From a checkpoint of a small transformer trained on Wikipedia.
Architecture: RMSNorm before each block, rotary positions, no biases in attention or MLP.
Each number is 128 + 24 x the weight over its row's rms, rounded and kept within 0 to 255. Layers, rows and columns count from 0. The size above them is the row's rms in percent of the matrix's.

# layer 6 MLP down (transposed), 704x256, rms 0.0657, rows 447-455, columns 0-255
size [101 106  98  96 100 103 113  97 104]
[[146  86 151 137  85 124 178 150 123 119  96 100 172 157 152 106 131 132 109 175 120 150 115 106 108 123 147 148 112 131  90 132 121 120 181 106  96 141 141  86 132 126 136 141 109 117 140 128 135 144 117 136 118 157 184 160 106 119 104 117 181 162  78 151 113 118 167 133 116 105  97 173 111 123 139  91 145 111 154 144 155 135 105 151 108 149 139 152 125 138 134 153 134  98  74 160 137 140 112 113 116 127 124 115 128 117 115 111 134 112  57 155 134 120 105 127 149 108 108 109  91 100 142  72 119 116 130 138 159  79 155 154 185 121 115 134 148 110  94 141 109 136 125 173  70 102 130 141 148 163 147 107 139  90 160 129 133 133 121 121 132 183  95 109  71 131 157 143 113 106 132 120 165 110 169 140 123 128 114 135 121 161 125 114 132 103 167 143 109  97 123 120 108 123 144 132 129 132 169 115 114  97 113 100 117  95 114 128 161 120 171 125 141  96 143 116  88 135 160 119 111 109 147 125 109 131  87 115  97 143 104 139 127 172 131 132 129  97 116  82 171 112 118 171 115 152 134 114 119 154  93 160 137 121 108 131]
 [157 137 121 165 168 103 145 109 119 143 116 119 162 109 128 120  74 130 108 134 117 159 129 115 153  91 119  99  83 186  88 109 144 124 113 119 160 151 121 159 167 119 122 127 125 125 125 126  95 138 168 130 141 137 135 157 114  97 111 136 131 123 136 102 103 100 104 101  80 132  90 113 113 104  92 127 105 104 121 155 112 141 177 159 118 113 163 146 133 115 128 117 125 160 126 148 162 181 133  96 145 118 111 132 100 142 131  76 134 103 122 112 111 106  73 151 138  94 110 124 108 116 116 147 179  79 124 129 143 136 131 121 153 127 130 137 177 125 120 150 169  79  98 125 123  78 122 164 110 125 130  71 111 145 123 123 136 133 114 129 129 153 160 134 116 128 135 111 149 104 104 144 195 112 144 115 112 111 126 129 130 151 117 135 114 140 113  99 126 152  95 105 149 116  81 108 113 149 108 127 138 160  77 151  98 104 119 171 106 118 124 105  97 128  95 124 108 137 100 144 131 131 124 151 148 135  97  89  33 126 116  67 146 147 117 133 126 121 126 131 121 111 174 162 149 125 153 110 137 143 116 172 138 140 118 151]
 [148 117 108 110  98 148 125  98 117 108 145 136 112 126 145  78 139  74 133 123 130 130 116 123 106 105 106 114 124 117 123 121 147 129 111 103 119 147 146 122 176 124 122  54 123 131 120 100 158 140 130 135 145  68 145 140 143 121 137 142 120 130 140 140 128 154 152 124 126 146 113 104 133 126 178 131 137 136 143 105 115  96 131 119 111  87 155 119 110 133 126 141 128 137 104 130 107 112 137 115 152 122 138 173 123 172 162 131 149 142  98 131 114 132  76  87 170 142  88 125 127 137  82 128 124 170 125 155  91 129 130 124 144 123 179  86 141 165 127 116 146 136 118 156 111 144 131 109 162 126 159 176 135 121  67 122 120 147 131 140 144 151 141 134 125 141 132 120 117 128 140 124  92  56 126 111 132 121 127 147 146 138 133 149 134 127 112 113 144 122 117  97 140 177 122 133 112 135 102 124 104 132  94 115 113 127 127  96 218 115 129  96 132 121  91 157 135 165  43 120 105 161 102 113 142 105 170 163 181 124 157 142 144 118 117 141  91 125 159 126 103 116 157 116 118 149 151  63 193 102 141 140 138 129 112 172]
 [103 146 137 118 138 132 143 128 122 140 149 144 121 185 111 122 143 114 106 164 156 111 149 142 110 116 101 138 164 130 146  98 145 130 117 119  93  88 118 123 157 156 123 175 115 162 108 126 135 166 143 109 103 158 155 116 150 129 158 128 169 162 117 119 161 139  95 115  89 119 156 115 128  96 133 104 120 100  99 151 131 138 141 189 116 173  89 138 185 146 129  97 166  79 113 124 146 141 115 102 156 110 142 139 108 115  96 121 148 139 129 153 126 135 150 114 140 117 157 106 148 135 121 150 112 135 158 108 117 166 162  69 118 118 137 131  98 106 121 106  71 155 103 146 139 159  86 146 118 161 137 132 121 172  61 111 107  90 156 145 150 146 122 162  89 149 117 144 131 120 133 128 128 105 176 140 154 124  94 157 147 123 144 159 109  95 156 138 104  98 142 133 149 154 122 167 104 137 125 162 104 124  93 124 191 140 117 125 112 135 114 109  79 120 118  83 121 128 121 111 163 103 128 137 145 133 127 107 152  83 144 150 112 123 142 161 135 169 171 158 123 110 158 112 184 103 140  89 115 109 131 125 114 141 124 143]
 [114 138 115 126 130 109 101 126 114 126 110 113 137 119  90  89 144 122 133  79 120 167 151 131 157 143 126  78 117 116  87 166 142  88 104 146  84 135 135 167 113 104 151 172 117 123 117 130 140 148  63  92 115 117 127 157 138 113  78 138 142 146 121 143 174 117  72 116 148 142  85 157 109  85 122 145  99 119 148 115 109 142 158 119 130  91 138 149 147 127 140 116 168 144 124 150 138 138 132 131  91 140 142 142 135 140 131 114 151 153  91 116 105 148 100 140 139  96 135 156 117 139 126 107 136  92 119 157 162  99 137 111  96  99 158 145 132 134 126 129 122  78 158 126  80  70 104 102 116  90 129 145 118 163 116 158 165 143 126 113 154 113 160  84 138 135 145 137 166 125 167 159 158 131 113 127 123  95 179 126 139 131 100 152 119 101 149 135 155 103 117 128 113 138 131 141 122 110 115  95 137 116 151 133 134 115  98 113 124 203 142 105 122 118 153  97 109 132  70 114 136 181 147 130 113  84 106 145 129 142 161 132 142  97 176 163 101 140 189 118 128 135 120 127 107 132 137 165 122 127 107 153 138 161 157 105]
 [134 128 125 106  93 115 120 138 144  82 150 129 164 124 117 139  99 148 168  95  89 138 130  71 111 115 157 159 148 117 113 144 152 150 108 134 142  94 133  89 129 164 179 123  99 123 161 141  78  99 149 128 113 154 137 148 110 108 134 117 148 101 140 119 143 151 164 135 108 132 140 114 108 129 103  95 133 142 130 137 166 128 165 125  99  89 184 154  94 147  83 121 112  84 183 152 143 105 121 139 130  92 126  85 144 145 111 101 140 116 143 113 120 125  91 124 141 113 143 125 101 130  58 166 140 116 160 146 158 130 157  85 113 127 142 104 105 157 142 117 121  84  95 129 157 116 144 119 161 108 181 154  91 107 156 128 138 114 126  97  94 117 127 153 110 129 174 118 120 152 111 102 136 119 122 133 122  91 125  88  90 120 157 141 134 110 137  79 139 143  81 104 130 164 147 143  96 100 128 176 105 137  90 146 119 114  84 132 114 143 129 131 131 150 106 118 119 127 141 174  96 140 143  76 150 136 102 144 145 158 178 134 131 138 129 159 152 117 101 143  84 123 130 153 157 135 158 148 132 115 128 124 118 135  90 135]
 [156 111 149 113 119 146  99 151 123 154 103 137 143 144 120 148 159 112  95 148 134 139 130 142 143 151 119 133 117 152  96 127  86 165 141 122 137 164 113 165 122 141 106 134 144 121 125 159 101 137 132  97 127 140 149 120  95 120 125  95 120 131  95 117  91  88 137 143 122 111 114 147 125 133 102 124 122 121 129 147 107 144  96 140 175 134 146 100 103 122 130 141 128 120 131 123 121 158 110  96 144 168  87 130 114  95 110 152 104  78 115 128 135 146 128 131 105  99 129 128  82 106 136 137 117 115 114 148 108 228 153 134  89 127 142 143 135 138  84 172 124 173 120 140 127 121 133 104 109 131 161 140  96 197 167 110 142 117 150 141 143 120 126 100 137 162 124 105 109  80 136 152 122  93  95 112  92 154 109 104 129 113 140  98 146 102 139 128 104 144 142 133 139 105 112 102 150 169 143 175 160  91 139 120 153 130 121 123  59 115 127 166 116 133 121  99 132 125 161 107 116 107  99 119  68 101 131 133  62  93 152 129 174 125  92 131  86 121 121 123 130 178 140 129 104 135  74 117 117 127 113  80 141 184 144 120]
 [ 57 106 106 143 122 136 116 130 119 126 153  97 123 139 130 129 149 147 133 125 150 150 135 116 143 136 132 129 136 115 146 118 124 106 169 143 129 151 137 135 110 119  90 151 144 157 135 133 149 128 169 102 110 123 107  95 133 138 166 163 137 148 135 123 100 132 166  92  75 133 153 117 134 139  76  90 141 161 111 134 114 110 127 126  74 137 144 130 144 142 198 133 116 166 112 140 117 140  94 155 157 163 135 113 118  90 130 110 134 125 111 115  85 128 125 138 131 142 103 128 125 117 127 161 161 122 123 132 104 169 113 153 130  97 125  98 129 158 121 102 122 134 154 149 138 143 111 102 101 201  67 168 157  92 102  83 110 131 161 147 129 128 144  96 173 126 141 150 126 122  92 129 151 110 118 133 119 130 124 108 191 141 146  79 135 124 126 186 128 122  74 142 114 133 103  78 124 104 112  92 138 132 144 129 123 131 130 117 169 157 146 158  98 131 161 119 136 108 129 126 161 147 153 163 119 107 125 184 139 184 134 115 103 152 123 117 128 163  98  91 148 153 125 120 146 138  72 133 161 174 129 126  80 120 142 130]
 [117 144 128 127 113 146 140 165 139 149 120 173 124 102 114 125 135 131 133 114 135 159 154 160 125 125 131 172 110  97 152 141 101 109 119 151 148 137 122  71 131 105  91 160 120 122 106 136 135 112 152 121  94  82 167  90 145 149 128 123 122 108 121 141 134 144 123 102 121  99 132 134 179 139 134 149 117 131 118  78 188  73  74 156 135 103 134 112 163 146 156 129  79 143 148 104 149 117  86 111 166 104 118 147 116 148  80 143 132 131 155 142 103 112 137 160 109 143 165 148  92 115 131 160 121 124 138 133 161 116 123 129 124  95 123 193 136 116 162 118 143 177 137  90 150 108 168 139 114 140 130 122 171 126 129 124 123 133 116 151 127 148 131 121 119 136 135 115 152  92 153 138 119 161 196 132 144 115 153 107 127 181 163 171 116 127 125 159  85 142 203 118 123 124 135 151 160 113 159  96 168  76 141 120 125  82 118 138  41 119 120 146 108 151 105 117 133 121 127 103 119 103 106 123  91 116 120 111 121 118 143 108 129 102 129 124 119  84 129 146 149 119 148 126 150 114 121 171 133 135 118 156 117 118 129 128]]
# layer 6 MLP gate, 704x256, rms 0.0724, rows 448-456, columns 0-255
size [107 101 103  95 104 105  93 108 106]
[[115 154 164 129  88 130 145 121 131 126 130 141 151 124  91 109 138 103 121 135 132 140 126 149 114 156 117 153 159  90 101 155 143 124 120 100 131 137 120  88  98  96 130 143 157 123 101 110 124 125 144 108 162 114 149 119 137 146 129 130 146 148 140 135 111 151 122  91 154 110 150 131 140 176 112 148 128 154 116 133 133 130 157 116 119 118 106 138 122 120 116 130 118 129 108 103 144 130 135 130 154 141 108 161 149 157 134 160 151 135 122 158 182 117 161 150 162 125 162 129 117 167 106 116 115 166 204 171 130 120 143 157 128 143 123 117 129 133  57 159  54 139 174 107 100 160 148 129 132 141 107 149 124 104 135 136 148 138 100 152 136 183 101  97 171  92 159 145 107 125 129  81 147  96 143 134 138 127 159 104 129 138  68 141 106 126 109 140 191 133 169 159 149 113 151 151 128 137 117 143  90 134 149  67 130 121 147 101 135 100  99 107 146 151 108 136 110 151 138 131 133 144 114 110  82 119 134 119 146 142 113 212 124 120 118 104 113 102 138 161 157 140 108 102 147 112 191  88 114 117 145 151  94 109 146 103]
 [130 102  58 114  88 108 119 150 117 165 169 126  90 126 121  99 119 124 133 149 134 107 112 148  85 134 125 120 121 127 125 102 127 115 103 125  85 116 143 157 157 115 147  98 124 132 148 107 152 118 145 172 169 115 127 138  86 139 143 137 165 142 104 171 156 145 144 120 152 147 139 116  70 123 168 184 114 160 109 120 128 100 137  92 146 104 128 137 140 140 107 120 143 120  93 144 169  93 154 121 108 134 138 160 119 150 101 133 148 117 128  89 137 150 122 126 125 106  98 111 132  89 114 117 114 138 142 126 113 100 167 179  98 124 169  72 160 134 138  96 104 119 122 146 124 142 118 129 175 125 146  95 119 105 108 103  98 145 143 188 100 159 166 140 163 107 111 149 150 131 117 149 128 134 145 119 117 128  96 115 122 173  88 114 157 126  92  99 143 106 116 113 126 128 132 116 148 115 147 132 163 148  88 116 125 159 125 180 118 138  91 111 109 125 133 102  96 192 136 105 143 137 101 118 108  93  96 114 177 121 106 144 137 102 144 144 113 102 148 125 148 165 128 106  88 117 142  76 137  71 107 131 124 161 123 165]
 [103 103 157 102 107  87 120 120 140 121  93 135 108 122 170 125 131 165 116 136 103 115 154 168  99  96 120  99 112 114  93 134 110 100 157 151 112  99 119 122 140 110 133 120 153 111  96 148 140 135 113 127 138  88 164  89 101 129 113 103 121 113 141 139 137 132 132 134 112 135 131 114 153  96 122 125 141 134 122 140 132 113 120 114 118 150 121 112 152 139 112 139 105 146 152 128 124 154 137 123 126 156 182 141 105 125 164 138 144 191 121 100 109 154 110 114 159 147 130 128 175 110 150 119 132 122 128 105 131 150 159  86 135 139 108 103  87 143 105 145 142 133  93  50 129  91 195 101 154 134 116 113 143 128 122 142 119 125 108 183 153  96 159 138 104 119 133 124 133 135 135 121 150 167 140 131 133 204 114 126 112 101 143 160 109 105 151 133 138 138  75 110 103 118 151 127  95 124 119 127 143  97 120 126 117 121 210 195 127 127  95 125 135 114 118 163 144  71 117 104  90 113 107 124 107 178 104 140 148 118 111 100 163 141 146 131 112 126 115 125 158 104 113 126  89 119 197 154 116 145 154 124  86  77 113 113]
 [151 103 140  92 131 147  94 146 140 136 136 131  76 152  97 125 145 110 176 114  91 112 129 154 130 112 148 142 111  84  81 160 102 131  80 128 116 117 113 144  97 106 134 104 166 157 146  85 111 170  74 116 104 121 106 158 141 148 116 146 149 121 136 122 122 150 117  94 124 138 154 154  96 147 107 139 154 156 123  97 135 130 122 140 108 109 151 107 136 165 105 129  62 144 122 144 187 131 107 120 159 119  75 137 113 135 109 171 121 166 157 113 130 102 126 101 149 133 132  70 113 142 139 145  86 128 104 138 157 139 128  85 144 123  78  97 163 139 133 136  82 134 161 160 169 126 131 150 181 133 119 137 161 126 137 151 108  84 113 158 116 161 153  90  91  67 138 114  98 174  77 113 137 132 127 144  97 115 165 127 126 101 146 129 140  96 149 124 114 135 180 134 103 112 174 119 154 156 118 113 121 131 119 104 142 137 138  96 109 129 109 159 146 126 158 149  88 148 151 137  96 157  99 135 103 127 161 127 120 121 143 112 122 104 129 110 120 122 137 147 119 119 130 129 111 142 130 100  80 127 135 120 126 106 119 142]
 [128  80 131  92 153 155 120 135 123 117  81 130 147 174 166 112 100 144 131 135 104 115 162 147 130 137 143 127 138 111 178  99 147 142 140 172 112 152 116 117  78 155 142 169 116 102  91  80 129 125 113 112 110 106 126 171 162 107 155 135 123 159  90 178 113 161 115 129 140 140 120 156  75 152  83 153 117 131 126 155 131 140 125 108  95 108 131 147 115  99 118 127  95 125 132 108 147 144 131 139 104 158 138 128 146 165 126  76 116  87 136  92 119 130 100  93 140 121 134 160 109 120 120 132 127 152 125  96 111  86 108 130 130 121 127 111 190 175 161 133 130 123 126 151 105 172 156 145 134  87 127 129 110 131 103 108 114  92 126 182  99 108 118 145 120 142 165 160 133 205 121 113 156 131 134 101 131 181 107 101 123 115 128 152 151 131 142 127 116 130 146 148 108 165 125 128 171 136 129 130  90 107  96 100 143 145 138 149 109 124  92 140 127 134  98 150 102 129  89 113 112 141 118  89 122 116 108 112 137 156 150 109 121 130 193 143 154 110 148 115 103  77 133 138 105 136 165 134  94 110 109 156 116 151 164 112]
 [127 130 146 139 113 133  98 117 129 126 139 137 128 118  89  84  78 162 150 122 121 129  95 154 136  99 156 127 127 118  75 106 138 133 103 128 168 125 130  65  95 148 160 140 145 120 161 116 158 125 113 118 100 124 126 122 143 109 100 148 157 171 117 131 157 134 109 121 131 105 173 111  75 154 140 135  92 100 128 109 144 108 142 149 136  99  74 100  70 119  94 151 104 172 117  82 149 163 119 126 126  74  88 126 165 148 119 104 131 145 117 179 142 115 151 135 115 103 117 125 115 121 144 140 123 139 134 127  93  97 153 136 112 160 120 113 158 111 135 136 112 122 149 130 133 140  98 144 121 125 150 149 129 104 117 200 116 119 152 104 126 136 121 124 135  65 137 131 137 130 103 181 122 138 131  85  97 172 115 128 128 159 147 132 130 158 119 103 119  99 112  75 120 145 112 167 119  85  91 120  90 113 149 113 122 140 152 149 111  93  62 108 114 150 130  86 132 147 144 134 169 145 127 112 141 108 147 141 101 159 128 123 115 107 141 137  80 143 107  99 144  95 161 130 108 115 130 102 149 168 135 187 124 129 139 114]
 [135 144 147 104 112  86 112 129 114 126 139 137 120 101 119 111 100 133 137 147 130  49 109 133  85 127 130 106 128 116  88 150 159 135 120 149 109 132 155 111 107 104 182  95 151  89 141 136 109 123 108 124 161 136 156 169 138 127 142  91 111 157 135 140 147 117 109 118 196 122 112 129 137 115 147 140 150  96 124 114 120 162 126 131 173 134 103 100 124 125 108  78 118 106 166 128 146 144 143 100 101 123 102 133 124 127 147 103 144 108 145 130 165 141 155 142 130 100 161 134 120 126  84 149  90 102 136 146 138 116 144 132 109 144 115 163 111 107  81 124 119 136  99 110 114 124 120 161 140 103 194  89  94 144 159 176 168  85  95 138 139 129 124 170 131  86 138 116 119 143 122 152 115 130 141  69 130 113 137 132 108 125 114 141 129 121 112 101 111 113 123 123 107 126 136 145 163 124 129 136 122 149 113 137  95 150 124 157 135 131 103 108 172 123 128 131 116 150 126 126 137 118  91 117 142 137 129  70 157  63 132 116 163  64 165 163 128  88 149 159 164 112 128 152 106 133 169 137 105 128 135 130 220 112 117 143]
 [ 90 109 119 145  60 100 137 112 107 109 113 168 176 100 131 115 131 149 105 120 121 111 137 163  70  77  94 124  89 124 142 154 111 101 110 200 118 119 123 135 129 125 126 143 104 107 106 133 123 104 139 128 102 151 138  95  75 163 112 129 174 173 132 120 136 145 121 104 139 164  93 142 135 104  99 163 149  96 165 140 111 115  89 149 134 118 157 158 138 114 117 118 114 138 140 108 161 117 137 105 119 159 156 139  93 123 183 150 117 152 144 131 132 121 118 136 130 123 114 129 115 143 112 121 164 137 141  90 114 160 149 126 113 125 100 116 137 113 131 158 144 134 150 139 125 125 115 119 187 121 134 126 136  94 128 122 112 179 154 101 116 101 128 122  87 150  92 116  54 139 127 124 134  95 125 144 150 150  78 135 113 181 144 146 124 116 124  67 100 127  93 131 155 112 155 136 120 143 161 143 153  70 158 164 129 148  99 128 124  85 148 121 115  93 153 121 151 119 151 117  84  95  84 143 123 141 113 147 159 103 140 135 141  81  96 131 127 113 140 112 120 116 144 141 156 137 155 133 121 113 167 131 133 141  99 137]
 [114 136 107  80 125 155 105 147 123 105  95 109 163 132 103 136  99 113 114 105  97  68 108 132 136 134 105  91 109 130  94  88 119  93 141 112 102 137 170 142 110 141 169 132 158 133 133 145 140 133  86  98 149 117  92 106 138 130  96 142 110 135 103 134 140 129  90 124 112 119 119 147 135 124 126 151 120 129 150 183 107 177 136 107 161 130 124 106 146 152 103 107 107 114 141 118 140 136 108 158 147 168 115  99 140 120 116 132 147 111 146 133 140  91 147 126 125 167 145 149 102  99 102 124  62 145 146 136 166 131 141 133 124 147 121 140 157 179 144 166  71 111 120 121 169 124 125 110 147 124 107 135 205 119 129  99  94 115 124 155 115 166  85 116 123 111 143 124  99 153 144 129 118 105 101 125 161 120 139 127 141 128 162 115 119 101 144 123 136 167 134 143 143  74 141 121 132 110 117 135 117 121 104 128 102 158 184 122 121 114 140 111 144 120 134 153 123 122 182 162 144 125 169 137  84 169 139 111 187 115 159 144 133  73 163 151 152 114 147  99 169 108 139 152 167 117  94 114 128 152 120 127  99 108 173 171]]
# layer 6 MLP up, 704x256, rms 0.0662, rows 448-456, columns 0-255
size [105  94  97  96 104 116  92 100  98]
[[137 113 157 157 122 128 130 132 133 124 150 121 118 132 180 125  86 110  96  93 118 125 126 141 140  88 142 118 105 138 167 117 157 154 103  94 118 115 135  79 151 148 122  77 102 146 135 130 144  89 141 120 136  92 137 114 131 129 137 106 150 113 142 143  82  83  40 163 134 146 129  64 156 123  96 121 139 114 135 166 113 103 119 121 116 129 115 116 161 142 107 120 120 158 152 171 190 169 139 162 152 111  98 112 134 147 115 145 213  86 133 124 169 119  82 131 129 160 108 146 149 109  79 119 116 101 104 165 128 134 173 101 136 148 130 136 146 132 111 131 134  97 133  99 151 116 114 105 135 104 128 117 114 121 142 105 107 112 134 115 145 152 136 147 149 153 109  93 118 148 110 103 122 142 144 106 144 133 139 157 100 125 131  93 131 122 154 150 111 127  88 144 132 171 124 158 149 140 110 143  87 159 117 118 121 148 130 143 113 110 131  89  78 119 109 130 155 163 117  75  91 185 144 111 160 124  96 143 129 118 118 151 139  99 134 148 127 108 132 124 166 172 138 121 120 149  91 122 108 128 132 123 151 121 130 173]
 [117 161 152 180 130 117 122 141 126 152 118 106 135 160 146 198  70 188 114 113 101 130 134 114 123 149 148 162 146 118  91 136 117 113  95 141 146 122 147 123  95  93 155 174  96 171 144 164  82  97 122 131 105 133 138 128 141 117 123 106 109 149 129 108  77 120 153 115 158  94 141 138 103 153 107 163 137 102 151 118 148 141 146 162 121 121 125  85  79 149 132 125 128 144 111 101 145 130 127 128 130 107 127 116 128  96  95 145  94 120 111 121 136 108 144 132 126 136 144 146 137 168 134 122 145 108 141 138 125 162 113 138 129 160  89 143 138 107 132 135 106 141 110 128 163 111 129 180 123 144 159 141 201 187 112 184 102 130 134 126 108 121 118 153 124 121 113 102  90 160 110 118  76 165 110 130 160 133 143 132 152 134 140 155 126 166 150 136 128 157 117 122 145  99 106 151  99 159 135 128 127 135 103 153 114 162 103 143 126 136 125  98 146 113 152 136 119 124 167 147 121  72 146 131 107 159 103 135  95 123 107  70 151  99  90  95 134 112 114 124 167 144 137 172 150 131  80 160  92 140  92 130 152 159 137 131]
 [122 122 111 133 134 120 180 110  80 123 142 126 135 110 135 121 155  99 153 103 150  89  89 126 162 149 110 114  98 133 135 144 138 108 136 184 152 176  97 131 121 132 125 170 126 122 164  81 130 181 129 145 120 149 148 132 164  90 127 125  77 124  59 159 151 152 163 166 130 172 101 112 132 163 105 155 126 127 133 123 144 112 102  88 116 126 169 132  81 123 142 146 107 171 144 139 114 131 119 160 140 105 136 150 125  82 136 138 120 113 168 124 123 158 133 117 162  89 137 103 127 126 146 178 148 150  92 115 130  77 150 130 115 154 131 106 124 154 130 108 145 128 166 127 143 149 108 177 187 121 110 109 130 144 148 132 133 158  68 131 151 159  99 101 139 138  89 160 105 137 101 133 142 138  94 130 145 155 129 180 136 107  96 107  94 169 110 122 161 165 138  73 126 137  93 115 139 115  96 142 168 142 125 133  95 138 103 121 143  93 157 111 123 106 115 120 100 157 122 104 164 123 124 136 110  92 143 163 128 130 129 111 147 135 170 124 135  98 112 106 136 106 118 156 147 112 118 124 128 144 130 114 138 130 140 114]
 [ 82  89  99 144 121 166 126 106 175 138 141 134 132 142 125 112 180 126 118 152  80 114 148 137 154 123 173 122 142 111 137 146 115 113 102 130 137 129 150  98 160 101 151 105  83 132 151 157 183 166 107 125  59 157 150 117 124 118 120 108 127 110 162 127 119 124 123 139 140 127 142 156 139 116  93 147 125 118 146 157  96 105 130  94 113 123 129 104 139  94 126 105 113 122 118 110 157 150 122 145 124  95 101 121  97 176 146 136 146 131 117 113 141 105 140 192 168 141 153 157 146 144 124 133 128 164 115 112 110 110 120 136 107 127 129 102 137 122 119  84 128 118  69 114 105 120 133 128 119 114 127 109 155 170 137 109  66 194 145 153 137 132 131 114 167 151 125 160 133 128 184 108 150 156 172 152 113 124 121 144 136 116 119 111 177 137 122 113 166  88 130 145 139 142 149 109 142  96 127 122 117  82 123 163 116  88 104 151 103 120 148  77  72 102 154 145 100 153 147 125  84 150  97 139 119 138 107  85 126 156 114  65 121 107 121 129 152 130 109 154 133 135 140 149 147 127 142 149 151 159 146 110 116 119 101  98]
 [124 141 151 104 128 118 114 160 102 107 114 105 139 168 112 137 114 137 166 125 157 146 140 118 109 107 131 149 129 130 122 116 106 108  91  94  78 120 128 127  93 150 139 147 150 163 160 145 116 150  98 145 158  94 138 101 158 121 130 134  99 139 127 128 123 156  91  80 176  99 124 155 148 100 135 122 131 111 123 164 146  81 141 143 115 166 115 175 156 148 137 143 172 168  92 139 147 100 122 117 155 148 135 114 161 114 125 172 103 139 119 149  88 127 117 146 118 117 141 136 136 152 121 141 118 136 136 140 133 157 167 180 138 114 139 125 151 113 111 106 104 115 164 130 102 121 137 112 158 127 136 101 116 110 120 141  98 140  98 129 130 119 199 165  95 138 133 137 140 108  82 136 108 148 108 143 146 113 145  98 139 131 185 144 111 166  72 144 125 173 152 119 126 109 143  91 152 123 136  92  92 113 167 165 124 158 165 140 128 191 138 155 150 102 128 129 114  96  83 119 112  73 113 130 112 129 117  91 109 133 124 167  75 130 106  97 102 106 158 136 117 111 141 137 151 136 103 108 163 151 138 140 137  78  71 132]
 [142 147 116 133 144 161 102 159 117 166  92 138 133 115 132 125 133 138  90 146 103 127 162 136 139 153 117 128 125 152 128 116  75 145 165 106 125 143 105 146 120 164  99 126 123 123 105 156 132 128 114  91 126 139 127 123 107 146  98 132 115  97 100 132  97 103 138 109 160  72  82 135 148  99 145 104 113 144 106 139 158 154  95 108 122 148 141 108 134 110 105 149 106 115 162 161 128 110 117  96 130 154  99 158  72 112 105 116  85  63 162 142 139 165 148 158 110 140 119 113  72 108 167 130 133  85 151 135 109 155 154 126 102 120 146 136 124 128 112 161 135 146 120 153 138 109 130 107  84 163 140 133 113 217 163  80 154 133 141 132 148 104 170 127 140 151 116 122 150 146 154 136 115  83 104 148  89 139 122 117 154 112  99 102 159 147 156  95 139 159 144 134 146 160 114  97 136 167 139 140 157 141  90  92 119 132 144 129 138 131 133 124 157 136 115  72 123 176 155 122 125 133 124 113  61 101 130 121 162 129 138 114  97  98 110 121 132 113 136 130 113 135 132 148 137 163  94  95 118 148  89  91 139 165 110 126]
 [110 131 134 112 116 131 162 124  73 153 149 143 104 129 197 101  96 121 132 156 140 111 120 112 142 172 121 130 111 188 134 115 146 113  94 143 106 137 165 145 103 148 124 130 129 115 150 115  77  93 139 143 158 148 147 171 136 106 177 138 110 109 118 129 100 151 148 103 123 137 111 124 132 152 109 166 150 105 122 126 116 137  91 135 100  93  76 107 151 136 154  85 150 162  99 102 132 177 103 101 118 116  86 107 132 134 143 125 121  50 124 146 141 165 153 125  99 136 130 129 136 130  89 186 129 109 156 112 177 123 120 125  90 110  90 155 107 111 120 114 117 150 113 134 158 104 151 141  99 119 122 130  96 149 131 132 119 135 117 147 154 154 141 161 148 146 149 155 142 157 110 112 130 114 116 114 145  83 131 160  72 119  75 121 122 110 138 157 112 155 109  80 130 140 130 134 131 101  91 115 112 177 150 135 104 127 120 156 150 141 148 154 149 168  74 151 141 144  85 138 136 118 114 119 133 124 111 126 141 121 123 123 138 120 134  96 146 124  77 125 129  69 150 146 120 109 168 141  85 113 118  97 151 129 149 113]
 [ 76 126 112 117 174 124 124 133 130 130 109 114 144 117 120 100 144 150 160 133 127 145  99  99 139  89 113 154  97 143 120 122 127 174 142 111 199 113 177 149 146 160 137 152 127 128 117 111  88 153  96 124 123 122 113 132 122 128 114 142 135 161 147 119 110  94 102 125 179 123 134 162 150 143 153 127 147 136 127 116 128 143 117 167  94 128 148 123 134 104 120 131 141 145 117 152 121 126 123 101  80 145 118 118 139 108 144 105 100 104 110 141 174 118 141 113 102 142 151 121 112 158  98  93 164 149 132 115 126 107 160 135 101  80 131 101 139 166 110 143 137 138 129 143 144 126 131 170 133 114 146  79 132 179 147 109 111 176 137  87 152  76 137 144 146 103  96 115  90 100 122 149 147 116  84 100  85 172 135 107 157 119  97 141 150 108 133 115 161 120 118 160 177 134 155  99 104 106 104 177  95 145 152 166 161 107 175 126 138 145 175 141 113 143 149 157 115 133  95 136 155 119 100 142 165 168 145 137 129 136 128 135 164  83 123 131 121  99 141  60 145 156  85 162 151 126 168  97 134 128 111 123 130 146 139 136]
 [131 118 140 198 107 169  95  80 115  79 102 111 126  84 145 123 119 137 125 128 138 143 115 140 130 134 137 154 101  98 130 133 138 124 116 140 154 145 127 121 171 146 161 152 100 113 103 148 119 123 130 129 155 149 104  96 146  78 129 124 116 127 162 108 138 133  97 105 149 158 127 144 130 124 132 157 167 114 117 131 151 165 134 110 138 153 110 104 124 114 144 130 156 126 165 125 156 184 134  94 141 134 110 122  94  98 130 108 121  88 153 144 101 102 143 143 163 117 114 152 129 131  74 185 147 144 156 139 104  94 114 131 155 113 127 161 134 150 123 124 107 136 100 159  88 137 140 126  91 130 128 143 138 114 120 109 127 191  97 155 129 156 143  89 160 161 166 131 115 117 104 140 152 134 117 133 169 112 149 220 139 150 197 193 116 100 148 153 109 126 114 147 130 123  93 148 134  92 118 112 151 152 110 165 187 137 142 133 114 128 144 169 173 147 144 138 168 117 139  91 128 120 108 126 117 120 132 139 168 133 133 135 143 131 137 165 139 117 126 144 182 135 117 128 103 113 169 133 108 110 104 127 136 156 142 122]]